{
  "norm": "layernorm",
  "tie_embeddings": true,
  "lr": 0.0142
}
Each number is 500 + 25 x the weight over its row's rms, rounded and kept within 0 to 999. Layers, rows and columns count from 0. Numbers have three digits each. The size before them is the row's rms in percent of the matrix's.

# v: layer 3 attention value, 160x160, rms 0.253, rows 98-159, columns 0-39
# o: layer 3 attention output (transposed), 160x160, rms 0.188, rows 98-159, columns 0-39
# q: layer 3 attention query, 160x160, rms 0.209, rows 128-159, columns 0-39
# k: layer 3 attention key, 160x160, rms 0.178, rows 128-159, columns 0-39
# up: layer 3 MLP up, 640x160, rms 0.266, rows 0-55, columns 0-39
# down: layer 3 MLP down (transposed), 640x160, rms 0.113, rows 0-55, columns 0-39
v98 100:499493503527504493504496521496530514480516430522500541537497489485470478494481486500498521528484512452544514505537487537
o98 063:526519481522494479471511512504507486531500543460464470495504559466510508501485517506527496490454506506504476502485467483
v99 095:496478455477497529482522511515496570518505524501452542491512530539512485522489545536550503502466495478527466493493496500
o99 075:531546497518502495516486502511491449519450524477545490530503479469483490497530510475480510513507517509467530565505513486
v100 083:492503493526525486500567559533519493537491549512514539518507468482521501506465475470516484528493531549490519503528527465
o100 071:514505487502492509458454455479473494482537494463535515521501532505498484534546493497521470465533469540494520504529456512
v101 089:512488504496529433486435494444490515458512466492533481473519509487499526506503475471436507556530471490535549532522469528
o101 062:517498499520505518514510508545541539495518484477480496477510518553503473517500495495544537454496504494476472489527544473
v102 100:488463490477476516469519523461519494515483520565482499530542529508461486515508529488490481474513515465519525552510482530
o102 073:514494503503506506525520520516483543487495481472497470530470505476542491465490506479508579519476493503533494477480535472
v103 087:460503506550522496528469506500533530487504498508485492501492531518467498487473502527524460487454536483511461472471493451
o103 061:491474521487488491521529497475451480487479501537490497500520475462519471519490470511482481487513452482466527537511519560
v104 091:508501498458503486462435545509520519495532483488515478520463504521482500516535542494525531495485480516492468505532478563
o104 061:515497512527486524519560459484563468518458489528479511485498559471511488512464467489485493480488525487529547484485477451
v105 093:492536481472512537480517526528522508515492498514507492534486500550529524506547511483519526489512481515452479540563508537
o105 060:483473507536523477480483509507550526458507490490486486551468522479477469511454491490485482518447487486509515492472502483
v106 093:541467520530529465444469507543527492481507524536528513486463520511492536537503496492542530494509492503517488473533505468
o106 059:481508470476473524516510470471485534500525517515507502515544516490507512512480465492503470469499505507468507490550520542
v107 092:477486504537545547510539459481526535499480502467460468491488539494505481503491544487526528466493504518516455464477502527
o107 074:524531543459489524475479536485450443552521516506528520506473450473525531478502444518494472474528476535463503528497502524
v108 092:491493473526476465583542487516484444494508529479500488504527484496505513510541522548512494512490500465489518511508504544
o108 073:483520515450503482490495489481486518477474521510517482506464506474491510473506497448471513514510539505512447488496481436
v109 087:529495501517491510506520492523437495492514492504470548490505485509490512514500519529499522494500514521502504493472508469
o109 065:488499507477454506440485503492485508502495501489511469504528535496479494496460493487463452522544437496492470515540491472
v110 087:496507501496473526502516446533518521505499487513523519540523550482475478471503474485473491485469494507497484515522507478
o110 067:494508456484475510496525552455452523488506536467487462521507479509512512515529551539498484532543507460530496467441491498
v111 099:544523472464512497484494535514447514513510530496530530522507462480518516528527497506488548495483500501519504507504527547
o111 070:499519509512522486526474452521539481515503471485473548497517527547508453510494514514458500493496494512485492498503465478
v112 102:482518494491524460517461532441452507506500461474483478478500484493486528513483507493475508516496469481495501532524490549
o112 072:518478527460455484488549499538502510500519513516461523488486503511514440506501487524514542475516457532496521478466522501
v113 083:528503505513497479509489511461500511478521486491527492492494478501505493470440455533498486545508480516469512499518499505
o113 059:536490498487505514531469502486510520504521540513491496470497502471508502491511513515492498473488519493479483528497506557
v114 084:495498482522544481469525531512486506487492511501518547559491485501483531555507455526507498494462498475504509476526501512
o114 070:545489514490556502499490489481513504547480506501489508483505524492517459452483507478502462465474506541489537534511480538
v115 083:516492529509516530520515547485536481501505501529439490488534488470480526528478449484559468497469510487524520484552464499
o115 061:484495512495510426518459438492481520508479477477527492493476474523496454473527497537479485484488473515467504517501464499
v116 087:488451520494488466489434470452507507481481499508515494491485509474544559502489477538481496500486495486520513517482501498
o116 060:488487528487491490506553530536482481494480500514480511479507449570494460475521514479561482509523497513504503552522501477
v117 086:466497450486493500455536529513468548527553513494475490534528491516538504502518520537466497495501468469523490502491488522
o117 064:524532526547523512519488520497485472494506540446501504498479491534470476513456466489531521486492516518514510520510570521
v118 084:489512500497493502524528493502485545528466477469501547500492486522518471441476479524490488508529471536512504520522521491
o118 060:488469531565486495503472556496486487458488480501526479501524494508508530548508504493529500525465529512512528516479481500
v119 095:472521505493516467495494507484522559541496511490513509481505482500491487511482511452487499515517539541478554518502455502
o119 075:548496495497477493518541516498487477490529496484489512536525528484537543531504501543519466478494535486487492520498564558
v120 091:505480498557488530486483501537485487507498512477466504475509513492513516491474487528560460500509487468495506506460443514
o120 066:515494534486480478501532519431490504507505510531478505516490495520477487481485484468465473481469491550546490511550508499
v121 086:522509512522505475466489492533462487511523543487459549527519491491483481482497460499462491490536484506538506552494491505
o121 062:525497488510532514539502504490507518460502473472500477524519532555479483546503509516509498513459505488457527486497504491
v122 088:474465495528454494532528481474532497487573458507498493487478507471497499492528449527524497483451503541479498526492495484
o122 053:533525498472530510477504516545486498519482499488489465485483474557492502486490518469497519502483516433506537486483472488
v123 086:458521504512435491498516501459502440557529467570536461555511467511486495495492513495505485494488500514486503530461523491
o123 074:507478479518493512500503493523508537501446513485467476519482518492503458427514520507466518526527484466509495500538492460
v124 083:509543493454489508509533454506574514486495474497457455515506565503489481436526486518494502473477500528485531507476552522
o124 062:494485484509505523490503515502469546525470552477511511527413513524516496532507465510494487492530533514516517508500486480
v125 086:501501515473507510498464527496443503473468493535510532506509498524520537484483508498491492476537482522505536517517525541
o125 068:470476485514509443464473515510552486471540480514453533517497482535512463521518510510504477530482530520544507438498508485
v126 084:520520479459505522503474482521474489476520515505491516485497498506476523516475447522457525530513482477491475496501556505
o126 070:485522496509491450544444527468551493488476516502478512512539543530487490488538492494482497513489513521500493477475522488
v127 082:491515543501512499522514520502470455476508471478500513527480463502504520532509503495471505441514481499509479540516501512
o127 059:511489503496516503493522488491529542518519512541482503526507488543475458504500520510520469561489493478497485456475506453
q128 134:486483502498502496506520495527498490479511480528515572487439496509483498496488559493532506489534471487530477510516497496
k128 104:527514463468492487482469494487478516548478518487488466514499471505479489521488477531523538545506486519524491437475508492
q129 111:476516476510503543495541514486520486524467559531521486430551488473499516518477486494508492490528469508467493496501529476
k129 103:449515482487533494484499508474528523446551505509457462479514542492461513513502489532512506527496538529537484457527494525
q130 110:544514478498493505513480524502461518564475497471527474483519505493483519491497508521506522496493510499495508472503520478
k130 102:481503487530516518527487483488522497478528504555470493486459506461511505504500507518476557501468502468534500534521497520
q131 089:456480445505458519508490517511427511530475515497511494502479505500507526515471495456515538467501481545497507524477554499
k131 102:513487496471477477449545536492508495491507494535458478483482514486498497468530495466496508500493511491542436466465539490
q132 099:511541481487549490514495471500479525568482512472459466524523478482499448507491509495500490476495522460495485466487497495
k132 112:517503559485509478465529493497538502486521531500526472484490500481483553477523502479448446499478506470476507492456517498
q133 099:502472485521504491484512499520515455495508479534554488493476497544463489478464517535541484535520490493492509497484496501
k133 098:518484487470550530514468450468522499539565536550484474498483443548538491490485504540509488528487489509488517492518499534
q134 121:556509480474483510489534548475532514506481534508494447474554520430500516486524463486458527513490506522500467515474522483
k134 102:503484508502487514531507502505493460516512479483531555517487515498536527500509514479490496514522501447458483543526502498
q135 130:526462506488515467471502476516512507539472467493476479518485487524487455505500499514498475494529527504498519504496453512
k135 081:531480531553480490524482467522533488519508521497558497497496487526517490499500530499488442501500511491453547502527515569
q136 109:507459553463488493466502488506504471487465454487505514520483475557505502514514502507529509503524498499478507518516483523
k136 085:525488450480525553496474511496546499518510509488518474478504435480534516487489519564507474502512479494513494466522498558
q137 088:531517533527489508547459482474531470441513476522520513497479541494488525488527502477527503495502503484503483543481474457
k137 104:474503479506513548513473509505441494540445504533492533472488472546538466494481515521490545531503495472511501544501481492
q138 096:516504504483547489487502534504467545526519539470507517515495519501483455512498507505494468498471475492512475456534508490
k138 096:487508510545492502492523469492500497510475557518505503500477505519489517530520502447488530476477522485471504494489506462
q139 137:508542518522513514523486506499555453513505543493539517515533527450520523451473485516491500519457490487483479511505524477
k139 101:525464519497504519523496491490506532498495508514503514513548451502481497517500489505497491453513508489507541510516475452
q140 096:549495498496519487485515476517517485498500484516490505478501500503483453502523491523539430489509507494526507509507466484
k140 105:500528468511536493515502481503513518526473513537522490490468506568530499492484516501500488525515522466466513493505493498
q141 099:531468473508513544497529499492556484527477495537513479488479515505501520470436487514536483488517476532467466517504530481
k141 097:493495453493503499522473481480479513492492524536507453508463519514520484462482551552520490517506496498536522463492532508
q142 103:500499496505458537525505460467461470496473504527442498481496470498518502515492482487541483493532535482512489493496525520
k142 105:539508460438496425443525532477481522468492475503513456494491525490504494446495494512492461510481511488555464457472503506
q143 108:560498484526518449476470497464521490542534511506475502501491493470455503480539480482501507489482545507513426494514473469
k143 096:521511474510496498482482487491455476503486513486523492484490508508520424478497514498472547478542492447489486493526511497
q144 108:527500466504533462499472502505502498535504518481554473490545490486485489495480448527483515540505481531457496518511537463
k144 113:497493551476524555498518504469523498490501501548469497506483413517542527503494560508462484488501489459499510488512487481
q145 122:501469506499468512509540514494500493535461464477488545523445491484530536504476532481543525463495499482505501531487512522
k145 116:542479521497493479495532504524508507494480494480530511486493515493511493478510493476525455490503517504503492479477514487
q146 118:504510479497472535507526487488496511481534470553509490487454484547505500531486556519530520529502532463499516453484482489
k146 112:493533476497539509482480495476486490463571473486456442495494506497507505490482483536497482532488487524490518514492473484
q147 106:511478517489468474479509493514494528470512447508465517525435524531538470521540550501498505481477544500525505474523435533
k147 109:484506457523513516504538485528498533519486515482509535484493491530489521533519485468516475486515505504448474541497476493
q148 113:525504487531496493510549511529508550515507483522499432502505497513479493487497470487525465482460494476482513519530530500
k148 105:496483511507480455474506478490536522527493503528534494474455544561507532426536539465470513504485503483489502518503522501
q149 108:501515475517537463515447459505482504520530520491518434527539494518447494529556473497468516494512532532494520472476462502
k149 116:480532495503501521476499502468501454512541492535465507482496483485500479523495492535461512500491505478492483513518497540
q150 107:468492474487524518477480516542499494459531453519502530483455507552512527558500477503513505536501504539520509500534498507
k150 099:466488494447522530461478525493485533536532503532464501508508492531497539504476486525497499496494474519508465516499508497
q151 093:496472509499501541510559507504496503504467555490574578477475474505493498506471527505527479489539479510508485510471526509
k151 094:520508516497494539500488492513512457545525495524495473503483453495553494510494473561504472549494489503487485502513530511
q152 110:523484491508521505497519539478502512510463551486510458525508502476472490470490506516483497486489500488507470516459526513
k152 105:531487524501490496487520455516515482541488517511571516502465493550536534470518530465479518542475503441503502478521512490
q153 107:496478522499529500502496476483531471511515516463435532529489498479509492531522506498476494473499520486505546515454447537
k153 089:496494566521497457495541480552519507491488499482563544483495527543481488535508450469539448492482543494471500508483503533
q154 097:485533525506456531523495495495497501448525455517477570494467524481537536492521530488509512509476510494554495506554488511
k154 090:509515419500519507506499533500481525498469506454479500511526499496453524518518475522531519476539470518512492497472451456
q155 091:472510486492519508499563503529507499451504485521482527492505472511503551541563500454481526494506484513524520496504517534
k155 101:501502491456532513479475522494513530531539457472510501494540546470483527520490458528527489535532493512491476503510503534
q156 102:477512496549487522522442454505459517493497492546521505549474487496516495513491544540476512496498531465515550491454532462
k156 108:486473507517509494466507521516507531519498480515518480509516521518502483460510479520473514517493480512512521539516484508
q157 099:502508447528507492528459508515493522534510478486528474512501540491489528497482460538483519484477543513476493515515486458
k157 102:514438505542473496499496518481505514535469521514472529504511480498506500422538519505453495462519477496494516534534487474
q158 123:470465493517532471459465488521512480506510455493520501555459477558521490520494502519518489491503481514488532510520522505
k158 094:514446530484523497482500525461521513552460520516512495494515474526533504463495551516490470464506519480484530465508521510
q159 085:515493460505551532511508487492547466529486533476527495501514473484498513522477472513560493473499471469500508507479520526
k159 101:502465544501530461466482489463510496495516480551532463495491514504510480426486497502473494511472520491542513509502546561
v128 099:522460506560494491551442490496467451551480496492497503494481522491497472444491483532509502475494494526483455504488512492
o128 083:507507518471456544483543462527516523462489493498509518537505493501501533530533504469468496528497499496495533510487500511
v129 084:496495506526480460512482515501508521538527478532522523547495462498507523472525507514526485477519536483493530466490486514
o129 073:552456498477495505488513496478486492477500510499515486466498519496526479532492494468489485511464465513509467511509519470
v130 085:478474477460503486509505512523512467469467518511439512483495508526499479435485513479520487521543520531517562486487497471
o130 067:528487528499489456503474451471490520499491480475558499536490484519483528504504499509496472472482529506530529559480469528
v131 088:555506519507480490498546469455473483523535514484485533479529494487469477516471523476476523537477466521529460483487504467
o131 083:490485483527513532532474506499496501529468471538506484526484547488533545496516479538514513467530512533459492456484506548
v132 091:484520445453513510551458537505508486477498531474468493504512520476493533483507513507493491552485553520533511527508515485
o132 076:497496540526475491484472485506462514520494495542555541504501509513524446496498498505517520438520463523493521438536498532
v133 092:500531532567494488493517485501497470515491533478496495475501494491497516458516516506478515491430496500468492531500499529
o133 090:499487470438500518518513539534473495491538487496476496483525477517494487540467499500532464549553462486499500508482484499
v134 091:495474510472484488450474493498509490467505539514555534473476477495499493476492502508496478519514490506489479540481538553
o134 089:504495472517529515507513515508488507513499535494431467489496524471460489511456510506510508487462474490482511500459486501
v135 087:488491509473509464498466526538496514503511495491486483510495513483490479512469467490518497542513493514499465494500491524
o135 090:516461494548505489498465481541482488471493501499493493520536475485476469511508530500531517486478443493527540501532535532
v136 091:524508457493508544505500507567503506542454454506499487472514502531467510527531464479499476480503489491481487518474473535
o136 075:465500517508503452507494536460488447508484577475544546501514523502512500456475528498506526540426468505495454454488520490
v137 087:474535476478472507559511492548516509511488525518502478521499513549501535512518495464503495487493542480478444544439515465
o137 077:540473480503489500494506521515492504515518502490550528494475546470529522480506485534497529473500516509483553480514496522
v138 098:504483517498519518502483495500468462548520416468490512499514476551497493512535509508502497462482499446513519469489496503
o138 081:472548458529482515496547538490521503485483539509525517498490506527539506473453501501502466560512505541467462522523517522
v139 087:502467551538476496490482517507554461494515477511535462521495540476521495475483494505485508479456514532472517492498517486
o139 070:483526470462486533534520516532473476473485516487509527473527473486445475549519542496519520537527497481536524517527503517
v140 086:498455491506484506483465485520475497521529545501527490472512516534478466467506501488520472473490496536527447504544470470
o140 074:517525508583494460489495499484497499528489491446452506496529456498498497513487516502477478553500535474489544516429505520
v141 095:487448531489526512499501489471484484455469533548538544488516465471494474495506502500478517529515447523510506479492515509
o141 089:511531492496482517487515486486488502502498486543481477514498490502504551506488509459478522502465527484512488465492495531
v142 087:485470458518516527475481475506480523466508510502478443507489503498507474532535495517515498504530497491504492541495498530
o142 071:533529554515458486511523504458506471495467485481485474495493504520491543490485504452491472487477519497440506491513489464
v143 090:511477520538519531495485500545515503555490477524533475505477510510478504497475494512548475550458518497448492521500473488
o143 075:504523502506448458523475503518448476466471523468500539494538480480506520484538487522491521510526456495522517447505514535
v144 094:535477490477490509532522517452472520507488538508508475456505511501517532436496511504465476485518513464456537496479511509
o144 086:496503549536518496480496516548506484496520502490525497482482489515465507516541515486531520527507480549479519497487533511
v145 093:517515465485493515450496526502512568517476517468505498511483485462496529479516521528452504436515535518511525540530517465
o145 093:486470557513480446527483462523514506475510529483517489490530499542503507517500500476560497497467510477490540499492455463
v146 082:478545497469463482444539506516535496470532497522522502470481498518520467490532414545472494496494530506465506467475503514
o146 071:527468520482507528580504520495510509500489525475493488501495497481496558485470537480548509531469483463492517537505494484
v147 089:461502469487522451441529482505485568491466516468518455469471535483524485497505485480498512486484497500496553508533540493
o147 087:495480503514467512516505499504502460504511528511489514520496505524516532526518495534515507490465522491478478516460494486
v148 085:507475500502494524509488553481502497497501515502501509491495517522522516460473529478482515516500547478454548485486508520
o148 081:484555505462516489498499487496477533522502476486493478487514510499475493549541467485504501497466482558524457500479533533
v149 097:495501504521543507529530485543477486516471482459476524521520490543509483492545506505497470487515476500500498503486531510
o149 080:519513514472449511504511512472532487509535490532540496493478496489511510494458507482517518522465520487541488505518486486
v150 084:454484502476502524503511491517542526494490470520509534502466514461518494496498530496444518473514501476504521524549457557
o150 078:522509497513565461452503495534544521488489529483478494501534500530461493509515497519504483515489541499508501505461504425
v151 098:518478467504483471523508489491463529509505484453503530516486501478524460427463515513500503476496472487519561478529483534
o151 073:537524510495512523498471536474520495477466465541493441491474523499490521564534503474506507524538530518474450430469536483
v152 088:533500510490488496537490524504490529519456491513449488534524515507486508506512470490493513474513513529486462498526535507
o152 066:466518477489474507515501500471514502485533483528514449463509483487519461542482512523504502515506475488556535458497493479
v153 083:507491493492475510498498517469546507487484508540492475484463530517476520515471482486495542513518536484486505465509506484
o153 088:494525509492520516487483503491485466495501518479462511515537474516532515517493470482518451516467482569507440492511502496
v154 093:456487467539453516527513495452480491472488538539511525490462517507514467517491497515500508494506477480486462501456515545
o154 086:535510511470511499489506496517510478540493509471514434520541541465465527488448479487518499481511484513447511533515471456
v155 087:486516558524488442508438488487489478509525485498500492556514520499494504478506520519495493496543521470511493511513529510
o155 076:551488504503477537482525493526511545497498442505504464443474491499527492505504498474478550483477491529480499514503496513
v156 102:498499485480514536506493501472565475487475513498483496503499475515442507500508496488513479523535429509479479527498492546
o156 095:517493492536515459476482522508466509502488490507493530515489509506556520437469514518493487437499546522478516511537522460
v157 085:504522481530521487541476484492471495514478489518526514500472516505492485490509518511500522482531516504483533514470505499
o157 075:504479514477453516486521481489518506465513485524504482505493525497517530494534485464513494480486471473528517494513495517
v158 104:490456469500511451504506511472483446528482567494532519462493488490498498494491543526504491519496492498499476523477464527
o158 091:504513480522468511511468476523479513479499442466460474507504533530477494522510494479511500518503492506479515467510521498
v159 092:499495539538487490513454485500509483490491489557504527504501534535485487543505499454464534538477531499486495515526492453
o159 079:455526452463515514458498496544492486484542517455527490508496468480496532481517526547497482486483466493525501511465519530
up0 099:478459492481499503488482507507508448493471488495554469490511473482482479509535507535493472480518432464495541521531489506
down0 096:498508453466521483492503525543524493511519487529538527528491492544496457441556497499450489502489493500487512506492505503
up1 106:518464553530516504448487510514532464510516557506496479474469497517512507487482472501516503503510451513494488492508514462
down1 118:489516468495510506523506485479508518507544513509560493490528488472494523488541482526492452504479504526493505499516421513
up2 100:499493510507507518482554465509519437484475499474512437519494514523523506479500478521507532518505500486486471522500500457
down2 099:496487514510508517474480514497493480476506445507456443535473534514475490534484458478485465488508479498483526556508496517
up3 104:497487503520494484513455523481536484482528507522525470539553475482496500520491528504516499463505491557508509522553528454
down3 110:485537475515508492480497510528519474535465517505520508493488516531512466478467484512483494500479537546508510501534550484
up4 104:543482484507511472511473502488485501480468535503465555462500495509487528497557521496519510518505515532561502498450472450
down4 106:504477495476505481504482446433441504503500501526500497471549511508508503521561490506488484540480533532508521533502481546
up5 096:527570496460552495503505513524501517500496490487477422439457495500489498471521503496536522474550523510502538474523524488
down5 091:506464565482513485541511500459519527512503491516490499505526525476518486463511504479515469518476471497493519518469516481
up6 095:486501513500517521510476541538523458516552503509469551499503471486514477492492556485506466477538525529538556509499461451
down6 096:523518522507543484499477493563502516525528503520465485517498465492462525516512459512484522470445496457511482492478523540
up7 104:496490524505517550521495493473494513488479524551499488453547499504451522519501477481507487536503527515461500504479481434
down7 107:515516501493511488479507490488536514523471522504475523503539524525513483476520486480482490493540468523497457495481529464
up8 112:533479541523438513542492503463484536519489488513522525510524517513509500553524510505484521476455481526569490473468520481
down8 115:514474488469507518488539457528449490520504477468521509501532505503491485526466529495505514475486483520480483510529489483
up9 103:471490490471517469519505507497521486492483519505544520513498518519480523489488478497519528570493467489501536513488517443
down9 111:494534488500487459498522485512488516519520555525475513480507523493503500529481463506454564483515512462500496476524502484
up10 099:488487557502491515512523478467527482513504504494510488504477476533536513427494473496504505504484510496517503528521463493
down10 098:480502462508511534507508507516519524510468533512516464453489512539530493508515504472503468506493547506513491510484480498
up11 098:504498512501520498472459483507482510468503514493453512444488509473491517533486496461494490507445496522498513499481516477
down11 100:492485550555478448490455507526486507483489500498535517509449485450470494504506478491521491486510501527484498489501481494
up12 087:507487492505487481528541522513517477476495498497514480503496501463519516501523494506478494499499502517531488546467507530
down12 085:488498490433503471513493552521527506487520505509459502553510515532496474495514470540509516452520488496535528484518544492
up13 089:467505516493516473529465491538509511527495514476497456508492478524544526479492510500521495522535557534489514527494492463
down13 089:515548498474436520501482506526521482556469486512485459477529509522476476470520490478512476521522510527513506510486494472
up14 084:508461503474538503503512507433557473518543504492527517482485497445479482465459518480501506511466513501522483537504447509
down14 104:521494542493498506512455494550498482509477479461464518513533522542504532500555548473549456485532505495494464488472528440
up15 096:536506518487475501560528503484511452535495504525530500498502481516517534544493516464511507500544510532492498452504443503
down15 098:509533468461483450520503483543484542491536473494526491521522529493525494534491489464482545549479514472513481449459504498
up16 102:487482487519495483473475512506498481477486503531480451494537507515529495535506525470480553483509501469498501507527520506
down16 099:495496422499538557438529504467479510543496519542528478486527511529513507492498500504523525540478510525519481460523479498
up17 102:505496484521561517538473474485516489441489482507534518463503532499534490511492487473476535562489496515493524501453481481
down17 106:519498477505471499491531458483458471498498476491505464472469492513491512508483529519534540524496467485480528542489468491
up18 106:523513501512477483461482503526526468492518540489521547468468514491518475516513484522511470534489463495457457488506503484
down18 111:504522546500518481474452493510551513488502534517505533476480501490485511518504511493470478504483492528504486502511458472
up19 102:505522458476555512504488519481488528491490533535559478560463446439520490511476520524515456517517467497496485502501495459
down19 102:458531514486510482512519474481506479495515501517538530495482505507509501501483515475484542508483509537514522503491490471
up20 091:540534508501498512475556534506540508491475466522473547501481519459518502525473525488475534474475448489500483457478540505
down20 090:506490500478499441507493444501474531516518498509478456483538515491513512454508494504492515517521533496513502490500528481
up21 093:438506473543508466504480512476543478503495506524527489489525516504501489532539489527530467457532504511508474523516487517
down21 089:491486485534470482505528486493539495531521521550497465522452488461481466468482479538483505490535512481512503513522485509
up22 104:503520527492523476483490477496485511515503516508491482490465525481449493500510493516510487559468513481478519504539501503
down22 108:512503461466459533512506513539487482491493493477514486496506506501497513507493488520445476486474496488481500461512477491
up23 104:500485477513509529503516507519488492509534587509515545546519483516493490507458485481481488519485435490479501535514540515
down23 103:481523468519510510531473490480511427483500496531526501517510505496536494496511502505504552529491519485461468551485508517
up24 105:511495488474518474480494500467512508503488518533495515505523493543519502485504502500468523432519426548474515480468500507
down24 095:484496552501520520539493512472556517491500504507494527480498482473509532492513494501557476486513475451473525517502483490
up25 099:502505540548533502499510509466543506516473507474513486505538468500432480493506493495498489471509500471513502464535502498
down25 096:523504483470511471503530458484509521522505466492520527570498526483501529476495547479489480488515508476499490506535447489
up26 084:495510504517444523533467480529481513515478511512521475505494471532516549471496513499529548545524488521486531522494490499
down26 084:464493530521534523471513462487453502485528506501494513556488512474525536503541535488535532515525549528529469500482502479
up27 102:496492470470481506498475510499514507581482484509498517511538489502495521514462461514528492532520470519485433459513501534
down27 102:457484506473472484483486489528484492532521510508488520524503493507531543493459510521473509502551516500505508492493508439
up28 087:467519511512528547488471525461541472503531466471526485530518500462507465523511492474487493494484481479496523474483471503
down28 086:539460468505525494504484484475498535514495514513492512467500494578515539550485476495488500499532507528535453528502529536
up29 102:508472489492495514510482506505528469456526487527474479492476477482510513525531502466476469519471472491489505511472477483
down29 100:562493519502493526526532542484507506460487515484471495457487521455483511491502504524514521515494544522532498549511491515
up30 107:451492464482518533477490489487507472462493490496493493550523525518519492469501491472448504526479519543533479556503474528
down30 106:467516460488483466523488480490507474475477429493501507503512552473538514528489505487483477468494535474475455492510492504
up31 094:516477458508540525486535481486545526537438523475490503438509492488471492469517483463479507533464482519493513531493517493
down31 097:512506504502526478458483500556511495486493448493505500515496516511476491480500473500507493483516497531455479497506538509
up32 106:490519528575508504483512532492483463494494546517460514477472501518481550518535513479550514519519532484505518481459543457
down32 106:475468467534472530472495524525514507525483463454489511501492502503499473506538517517528464525497488498493492485480477497
up33 099:494507502513506475478453482512530498498471517498504486458478543477476506511562508479474520490499517509471506487517550477
down33 095:498500500510471494497523501497499483446478494506514499458510496498485486530459473548563483505534483503482475520498522520
up34 104:507480525484516489502474482454506498468533517478506501487497478455471491496454525511490514499519503511501507545522447532
down34 104:494497526464542494524519513552486537488547543564534466502462494510481508485491494472486470492526491504490491466446551467
up35 103:500494516532542476453473514487506498490518506540506536456489496522514511498511476471476535532548501536506471518534478514
down35 103:530498466526531510434483437447494533513533520484472499517489520475505501509491507550442465523559489524496481519499476475
up36 105:497540508465513501497498515436537547517486534478542464514462532467507439497492498493523498516461487497520495433535540459
down36 105:526521491471488511480449504508569512484487521528521457497504501508495482492492486505508447463504470479517529507511489487
up37 095:450514449458485501518502509497503486494510563503449534516491497483529480468492496503506495494555500506475490475470518522
down37 098:485494488499543545522502508510520545469580503535561506497503505511458511508538485514505488510476507494489503451520468501
up38 098:482504511486515509501491527484496513547524506494491415514489488547535507503533511513483475496532461534487486524499434524
down38 095:503505513464473533503504494536513478453503511496450490497497466518511461546499501485478523481552516511490527495458509502
up39 112:431507512488500518516487537458470522501518542508502475459517462450528511498506510535490518504518536548488530501467474516
down39 106:464532481475513494487489532481492523520507569488519434474466495497427512525487451479485499526495463522525521477494506501
up40 085:522523504466500489458555470460519507522507519492512478532514519484487522505510488476471534440512462493521498544506513512
down40 088:478466513519503473521516488486491444502545398492490527463463541474516484538516560511514481498502501541538487489479551510
up41 108:464476519469517508515493528496518491460508486506488510529532503488554501509511474503489516517484519538507507514450540507
down41 102:449463503473500534507542447544522494488515487546508557513525511494472478478479525522506491557477550511508543492490515461
up42 096:543515473480523496509493491483517536517515503513495497495476493464467495537498509541482474536493453521467456502504523487
down42 095:451468481503514516454513492485473494497513481464543498528530531500476461476493509492493510506500508525473482467522474477
up43 089:511495482515559504493491470477503526504482468461511544475488503459470492498477500517485483517510448521496418500517492516
down43 088:498513482493427476503486557551444494492476532503496511515516527524538505503485548551487535502500513470487508444507509470
up44 094:477518546515539475501463516518501490494462529499503535528513510492527515478503486480533470510513502498480515473475534501
down44 092:501509500503530462495523525478479532506529502480491469477487506501468525554456465506476497513491502460528516494551468526
up45 101:482494520532543494494511515494533518482499518521509502454494503467491513506540481533457500527500495485523493467467494535
down45 098:436473488501524514504519524510470505517528474501488508474529497468510532478508499549465484492506471480495473527468521528
up46 101:479474510543505505483542472493531512510511551483496469531554460522466501500508467481508493498484493529479546505519512514
down46 101:514545475514467465529505508547448513490517482508423506510486524503503487519501499486455504473478516498517522462473550483
up47 089:524557506519504513423468505508505474454471476463478490535464534502500538465523526512548529512539535501485493514517528537
down47 096:531508508504504491529533514513517533489508509467469474500522503484490489470519441490509523524495461473506526473462486500
up48 116:532515486490494486486455497475491525499482509446486509478516511499490497538455508484497541550500527517548497488533532442
down48 112:532546466499484503473492462515514544491461545506514518518504462497496492528529506485490486495453506484537500463478499457
up49 085:519514506490513504500482471477482478493473505462514497479504529535498470505497474486552521517511476505523539547497518505
down49 092:516523475487453508481539524533502525518515502475472501519470529501493511496517515534485483522472532510472512533498517450
up50 095:512501504481496457476562498481543487518477514509503499498496504483479447487527451491460552464518498509540527529477487506
down50 092:535502537508532548528474463458489507512567502478505479512537478495496497468572524488516488516476534530467501485430486461
up51 105:516492494493467451501502515510467513504532481491525482488510505494499531485522500539493465495473545524480546554509461500
down51 102:519487533456499499506491474517479507479532490497500484504518515558480493540477514460499560498506522454482481476510532526
up52 093:490497516485438472518516490503505494510537471579475477533489486492532534547506491503531549496497508544468536552531528494
down52 091:464510491543537490460521480509524489471477523494494514543459491504464512482503453522517472555486522519524523437491493494
up53 102:450457484496509487524475508524505549485509500507455511476532539478541474470482523520505424507501500455506515523508490511
down53 106:505476521502509492536517477551501517517526478541495492483516541494483482470503502514532492499489491492491500516493477499
up54 100:512518478467508547466454517486472502482546521468481490471490535486506526486516446503497509485524507505513478526488500526
down54 092:545503497503499512509488541497502531466501507511500527503501471510523536494494433524494476520503498467531497457504441554
up55 097:525524522484483502472483490495504509485506455494497487506473485492534490522530542496540526491509509539496556492521507499
down55 100:520512494499531478537490502481505483534487491491477480482453520501555509486512504506504477534519491488498442505490496494